Part of a small language model's weights.
Size: 8 layers, width 640, 10 heads of 64 (5 for keys and values), MLP 1728 SwiGLU, vocabulary 8192.
Architecture: rotary positions, no biases in attention or MLP.
Each number is 128 + 32 x the weight over its row's rms, rounded and kept within 0 to 255. Layers, rows and columns count from 0. Numbers have three digits each. The size before them is the row's rms in percent of the matrix's.

# layer 3 attention output (transposed), 640x640, rms 0.104, rows 556-572,620-636, columns 512-639
105:140106101109137168156132144137162103153201147125123156123091140086163156104091177148075187142152116120125103071119194068115125138145173053064163158051182119147105093140135070177140112169080105123167158137109118146117130133178103160089092153148115099137085143140139172146146171135156135149076134137101153102107151139149119152070152059192089138168138183145073074145110139125181084048129
094:144137152153136161091171138126147129093116187130141144106117117099132120224122134139118095158043137068167182113096101107140207122138125113049136168116183191106126099106140169199104096128126146087087101096146126171130138169129174157143150091135090131154200136100137118046128094128135101138068145142181146120159155120139123112127088129108086111157160157160146158151131124107158091168091
104:134062160176140082189153122124129111147121100132121142117096153139076131201127116118112127124133117122194178104176113128141100156183146137120168134122150124150114116191121178077166082154155093146148108172087120196118158060132160134178152135086143123117094074142147128106137087236149111104095145089171096112189112142131085089150131182142197080135130134137077149107145193125131038105085
100:145125078145158142109158158164143200116113181154131159142079147090148147145151130103131060151175176094101130097059126112103117110155122082156178132113096123095096151104134109124150127090117107098230098177104138127148158093142130110123171156123154180187100164060167077147153157131137167117092188094137103148050172143166100142129182135156120153092157119119081136074151127109149162103129
098:134154108113156104112098136158131098186147184091083103194149199120189155079121160147112159198147095147133136113141133093104133152152114111146147145145162186165108120150102146095115150086134110154141147154132154109112135187136118137170130128228122093106114143135144123115113136100129119110128139103098113158118131162057207136109111105170111122123099115127096141121122146116100089138119
092:170096090115173159081174117137134180106139108140111140121129123081103138115074099120056061088124095108096116114104127077130085127139168086164114139092142113146133104098121089121095121072183123115103136153096132141101144118112108112169157128133116111108127088114131146117140065145110128115110165175134104135117196101111123174115135107085147152091070107034057179104115129180163080155167
095:106140172137131106137143143086129128104135171151096146066116128108137132095152117089135141150079142171120148162130092074141146158126137103120103158159108053102124107146170112137156126077140198144095177123094099173122112111107163154098129073094073133102139080130153097143140085077128151113145114089093037105087090103082162112178121114124092075118095162125133064109168112064123103109124
098:154111128112158112060156138122121144150104113084189139149147146067132177133133153111138127197114164110098140109129089115115077132107154132077108183110092145150114096131132077158112133128126162145089106152136107096142107119108109176133123090180156153121087123110122150099131153173117128152173093103142101161105171170208139141125100148144125131142149094097116081136106142105153148101100
101:106139150139127130192136153126107115151098077096128126091173119177124082178110110126175114144128143092199136162104099157080127074116161134081059122186089236182135129124166092130089142161084130159110162123168142120067154114160108122122157184159142126125115133144100123111129131170118096116054141109096110147095127137077111117136127141086135100088127139117178157119143087170116118108137
100:117075073188171088127073105127139160119098170099091208148141172083115103110155180156124107144110131126189163090188082099108173113105162133182106120104132147064132109109172088092096081141159127112125119118116124129107152136193123247124159171145157161105096090133126131134083091135110147188111088162124114109086134118112078140162138120175155137149155141141178158129105174152191155163104
102:081130134138133123125145111117188108102091144191154092124097138137175153049104143109121099135155174116179116159076164079170104125160101170143177143062175159096141168132158164104159147118113147164167108145160119157111135152075117094093139154104155100120119119089162126132139106089091174145168070131154131119111117162161048130159119162128142131204121113150130118134138127122087142107107
101:123143133130184095156088100102089104100122119196092140145120099128125100133161120162093115069167190124120154111151086163174111104058141131164102170173190165101080133187130118166140135191085149115142127192147145091164172157165075134111121116081125148135066200151103088134145104089136097135132127115116148127090145101156126098061128093177126155103176179130179119133105060143097151159110
096:162105140111138127121144152143164180143163088150144084135174110126111118133113102100125127139135115136123144135151121156186076078074187146117173179109143161068096107123138078138133138100119128144137082072157128116167126138090164100096112140170110144085111177122110162123150157116123118185150116184074105123101129128140111092168107119138110167172100161187098103144082154084185139068074
095:094140090134065190110069157160118092155152155170148157092168114117120047197103222152107154097138153098093171132130173095129110158074180126135108123121084182120112160161157083059087092150123163150105103090137156161146139168085110129153117061134172146118105071049130114093078171126069128112155134167151171063156154130078117101101117144156165169118144150120112124069111136119150123118143
092:170099139100171125153175094148133106098092127109095138122129086159176089126097094093139094134081083161112118134156051132182168145157109122175160200090120112189171139134146150111164123112129173081094150150157103214108167153103074175153089158166177150111077129100104132138131144079126155119135129076157162255087134082154112104131094158133155171079155130136120159056100108107098146150114
093:147096123145090165112117178151114075209130168140144201094154156140172106101163200209157127103147100125164180101092091177110124150173147121142082167160157137144114173113164114151131113096099139107087146105124080138108118111131178150132096133098121126150136107120157135147190148095131140107157140093092161146107111077130139155143109134123150160130167098077083159095118146146105157101158
091:183174145143139077103141135091176089158123161166124177112155100024128079167117104111121081179111132142099103195130129130124149114044088057131155112115117123123112110112133119132095132190157141125131073188119131136138122126177093153070123141138117070191120159133107128074138078160089056111118137081173177122080150067089097158173192107084096110125124141110126108172080096142170161139058
107:133128165093152128107151107217106135108137125128155104121170142094125122103162115132103114076130128139102090166137132140131148093109115162101203130114083095123129065148086129139189146128093142106154136159116142052146142133108181069106138110123113189095127127107065083187122111139082146144110157148140100111139051075136113093137200108140111138113160139126101200152154135124065170086160
091:146186142144108151162144110173105173136132135104144069103060116116096148137085058080155107076143066117154141173099102216148107119104117153146059136112081168116122097146093170117098078129100137166120069114066147142100120147136218070079157173123189143127113106149108063154121126090135138106122082140146107170073170118140124131137104071121143109155189171117115091124090149108131108152132
101:152175151103145125142056177150134107164141084199152131123177135167145140130148071093134148090112142111131154221107200132087184116145093059140088153074109080225121094086183137162100116123076132144184158120167146105149157127124133166137096131177091155181090098083121111127094166129118125107124127119115109094182095113157217167149145118105159153170065108085125154088168188111116109147101
107:091138169145130103160107081151171156151175106130145174123121103114110118195081109166129097116132084122145155117145126160124162162131121123123110132122152130126146111127055127124099107174133115099135146159168171192100127138112126088115145123087166145101122163083145135166137185124215182129156115082134172159130137145152194101114075103136174107120078160140113120103093124135119149131136
101:122085127089140100131123114124095140120179152109104109093141161144110143108162174097090137116174105152209119187092153123197094172124149076151140149112176074141112152153138127094076059180184111116098103145187110119112111114188151083136161179110127119100104090084168127077192122098102195171134090144150115114164186100093124145129136156144158108064125118096117131124116141181121173104122
097:132103140153159079145131117191135154088108132168111099105197163097139144122130125132148185125227154204146161149185137125117124120081109118148174140156110126134108145062154075131153157157123139077111133153147127089135101139113129167103132115142127176114134152127121116162152119102088170131175088095093067164211127163083144103153099119139072165135126159130109148146107115151152162111163
109:138147140081109107130121177100130126091185183058093114171143101072103168109127112125144148125138150112136129120146102076144131139132162077209101083136175124118127133169146121109128146118116082172112177119144121150149136118154133104083091144109104152137091233127198167105174155140109123089112123202145133110109112163151120068066119118106159195212110147095154114162186203105107158079155
112:098118152121095130162110148108118131121097152158085153118122100174114153127145114172127165105149140148119121124149126077096105112127150188079139078136144133156098173134150086133107113131158153059066171118179118121089138091156169087143027131063060128164168095105114104166070172139086068151115144151122073055233108139151191102146139117135108105139090126154178126104147156151119150141085
105:128105177076097141140086161129223158131149145137138130167169138068123136125128130171120161114177133203131124093106149090097164136155147128184168101143119119145093136130155088164169098154115117139094090122182150107140180110111132163196125166154105100124154124083152102149127132130179182160147184171105106126099106110159153171082102124080178134142126101108131137067123101125172144095108
108:102173102211148114202195141117135109122126202135133062154150131140095144108112094101107055068080126122120078131044129160121126103159119145091113173130132100174098181161105155070154161125113167196108147148083170089136168094068169130135129184138123193113116123145145100079106095165142090139063189099130171116063119186116079147133124166049151159058163099127080141142089100146101048161130
108:104162169149198121144181104151146136135134144104152079138179142157144193115103058054085138164128120171110116153098140130125173122144146108094119132117060141148107087114114061109123164109134125083185107120160157123129160148089092107168151152136117106154165115092113171134127147194136160122139131120101142138107069147111136075132146093085052174170153113095040096100119125170115092119102
104:172073099151117125082158130059085117076100140077056126100178145118157145148159106138141119182112112113145173111179105095139119170137137149112122121072165119085180149203125151117112116088121084173126096188130097162059167084115128134146133133074124114125118091086074140128142096117091136117131077152166113132125137080105070119196099153163174086177062124141149107096158067095091133153119
089:137106159168134096210123133177173095074098086124127127115128133089151145156165096095089148158098102128182132162122109098066123150159147108131178160108087193131136128135124164091158104106202168077126118164136083154131130118125185086086088130169152118171124153141111177189197081117086126141160142138096165156208101176138146188144119109105108136190125153097119187110138079117188122125087
109:126125138131103105102136087123065133123152136125172132081111129099183122068118166099187129073154092128052136145176094151127198076104154079101088148123083171061137141093117135108143124111155095149121128182148116157187101159173067164149097143140162166106157178104075122136142143172134139148108133104124157127058149161184102137167165112177187070117149102105135063131110222130114171107120
106:121154106108061087138056101069118178123117134115120082148167166196144151107110100158156087132087055120117116183143086106152124088136201122130134088121157130130148151122121159124154106144189206103114127172152105158155149138117057152129141126197152094146135160120114144152090017098161116120130160176121125109156119110138045187189096117139083187109067143170172190143081116110123106110127
102:077085104182216126204129052148074128082167148138122133120104106101096100160082086117083169133132120184141177159142137154103202123180132117127124152136188118148109160146106106170133123157165176135145110065090094125103165141108166113157099138152148146117148148072185143154133161159156119122127067141119155194071111132126165151130127113070091111109111122127160095099104105121198143133154
107:147164129125111081134100119158129140133128162113059186149131173064143178102119150144087178153172165108117111145158143146210108088143116132111123118106144108107135072121100173102074094142120108154154105110100158164187134133125142125098142130181128133139111105101141151151079115097084148150134168135182069151025097153125110113108242090130134139137094153091151097132106142108106130187131
# layer 3 attention value, 320x640, rms 0.0766, rows 301-317, columns 512-639
097:161179203170148133131140128051129116106098097185157122058193142145133178110103146062122144152166162109114135174112077076212125127084146095111162069176166175153107144127181134144173111142093128092126187109079112152148158096159111151229149157108000151078134118140147144105153113148125163142112122167131123132136173103102180124143199172107123102089124096124078150149153116153146117166105
107:150139100103120123117119166139182111151107137168141159179104136065122104153160137144147126099171086152110128080150108105096111064139087127111104147117150144095134160148142132147112148140120122159062113142073146105095111135096176106064138107109111164142118179185176111106139118102129164129112146158126128094017154161043101130118153108114141166081110085096116168147216157124131074121150
107:128156072096168154160127084107152133137142132099080136124069101110110154109120143147159120172111114161142115138139119148120124115154095109145200143109117153113125112142146100110083126111119136067067121175153099111137192127134139083132180079189105099159170086134130172152187140133106093157117138096148171137062187056081095117141124161171135092115088149157180096132167138148066131091115
102:192088097079121097175133056099150143118068116124100135165135126172121140149014109133114114089133109094104110111149096143063136181149086119108080151128119183154094180097132149187170162135015176148242128118120075153123123117152150070110126096176084168201142088105153171194149126088065145198151222105110152055159050060132134159142134128106136129095106151079120086134172078120112110088140
100:096057086090139149156154127104116140120164141090140115132112163132142128131160104111184167150124150157156111075087126182066151154172210159134100134045043123124131153159139062127092134066073122180090099090079108113099167163093160131166089108147167156159119141129085168119095121119174171180140124093114148111110116108152125182125193118165139123111168106137110166116059081131090131162118
098:145090144121135152127128194121091158088133138116094111097080177153140116120129099146135107064125079159111133146129182131127117147174115134176145154116098068146073163111154128087110111101067151161120127125085166094074060072080142166124122097141060137131134129150128121154112050161092082103113118125122120066122165065071151177165138146095134071081173106134079127161143108132166148143130
100:091137077094137113124108089081066117116110097139207139145060137166142154159108114145148088132114142106112085151123157101120143137096119116116107186080063151151149130143093094158190138133148096138154112237116089138087134151115154078108102176196167139134173065145178119113113146095173080166132102163117130167104168148102106129134112138091156130124138126153138113170159119127157161088205
104:122161127129129092159162099076117124144077097142084118112156130134138134121125097114098127151174182165178167123178100126111134183139174126086114172152168156138094150147101109122147157053107161172131145108133045156102137091159172113082135113133088072130116131105123210172109119189109087071163103089090120142194143172055124109099159072184066195132153103137109084150127114129229107143108
103:212110149211172084102170142084187115148132119100197110106111083072129116168159113115106162175125125164131117148170212157163159126137124072127131158136124110111169087119098144100074131108159111139201139092157143111145109143147137129127132119069162172135106162114104113095097113092058108131096179150111123100154170155115183095120127136120038114086164106105091137167082167129121157156117
104:138173172128107158119084087182121164135090138169137108130125100135161118104132142143113154034149191147153173157125051155140148129153099102138123128118077116133139131154190094124108096117165143091132157079104152128140194108099159118181136168136160171104157129086109197167048147105155095120123137157127115156117165066177112137126152134095166098154135173131155194111097101100083172118143
105:050116122125115130151100116153136107104133105097139106148103143147137133099127142145089115120150101155129091143083186123094168172136170155160160116118138055086123135148092159130094140156109137144066155174111114126137220157160074147152143123136153086126098092135194105162122148084154122175143124113130167137140152138076118149120132113180127090124110071133107149135109113141142148178134
103:137182179112204119150140104202148134154136216136126181123093105100125116093089130081170105069143175101132109149039161155143115107133140127101105101135168075110146039125132155114146128137218115157106124176110170125093085118149118122096143139138168074086157146154168204121050143100144175107167130186156138120133138183108134118131153151147136111121131142152156168181116061124079152125169
102:116147118108145080104121095104183104152113189152154096067113124119102125136179115073123120120181081097118085131051139139174092107130128069126151124153120095125118098070123139137077120096188107110180126133096098137140168045167130134127100145129059086108148130086127108173139119142099185091070184150102130133144165160127110132103144082123144168125128216151159151080143109146144123101172
097:103099146114131123169041063159189130138143112151137084176125141130145137161159167123122132085145131132133117059121134149072119138161138149122170108151145215132181115122092129128169144134167158184198105144143158084113056132144141123134162114160085134105116132097112157084176139180094090076064145126135085107127085140104157076126165125091134123046131137162139148091108169118117080116150
098:084184119104088111162155119077119148161137074145171102089155128098130138133105132118133129159126150135166154159213131116197121096143183130115186107158131174126136128122109167096116157090156057145143132116138174144108132116193096160108135057116206126119193125095122175134110129066123114155124154097115114104155161130127090156111103155085122052130078086161186081119140101107149139176129
106:148109122147078183108160119199084107145084097098175133119102143120161129106119109119136125091184132121105139120142100148108138125120083105141128210117150149142139137111180108186144116212190155069082103184162207183076138119069119145103143121111122082121096183102151154160138113215143147132158202129140137121178139085125153083149094095106151168125142088128121132142109108176135114116161
108:142131127127106094057093111115088138113118135109085119140130106127183175114133136180087137131134133151165117154151177105139146125127161110158123206105116148177106107122138137089137080088192186098151083110092099118088050115107158125153121101134082141111150115102134106108134169093115160095107108102129121150111070141132115158095130212124120130174099197109072125133096134105211098139142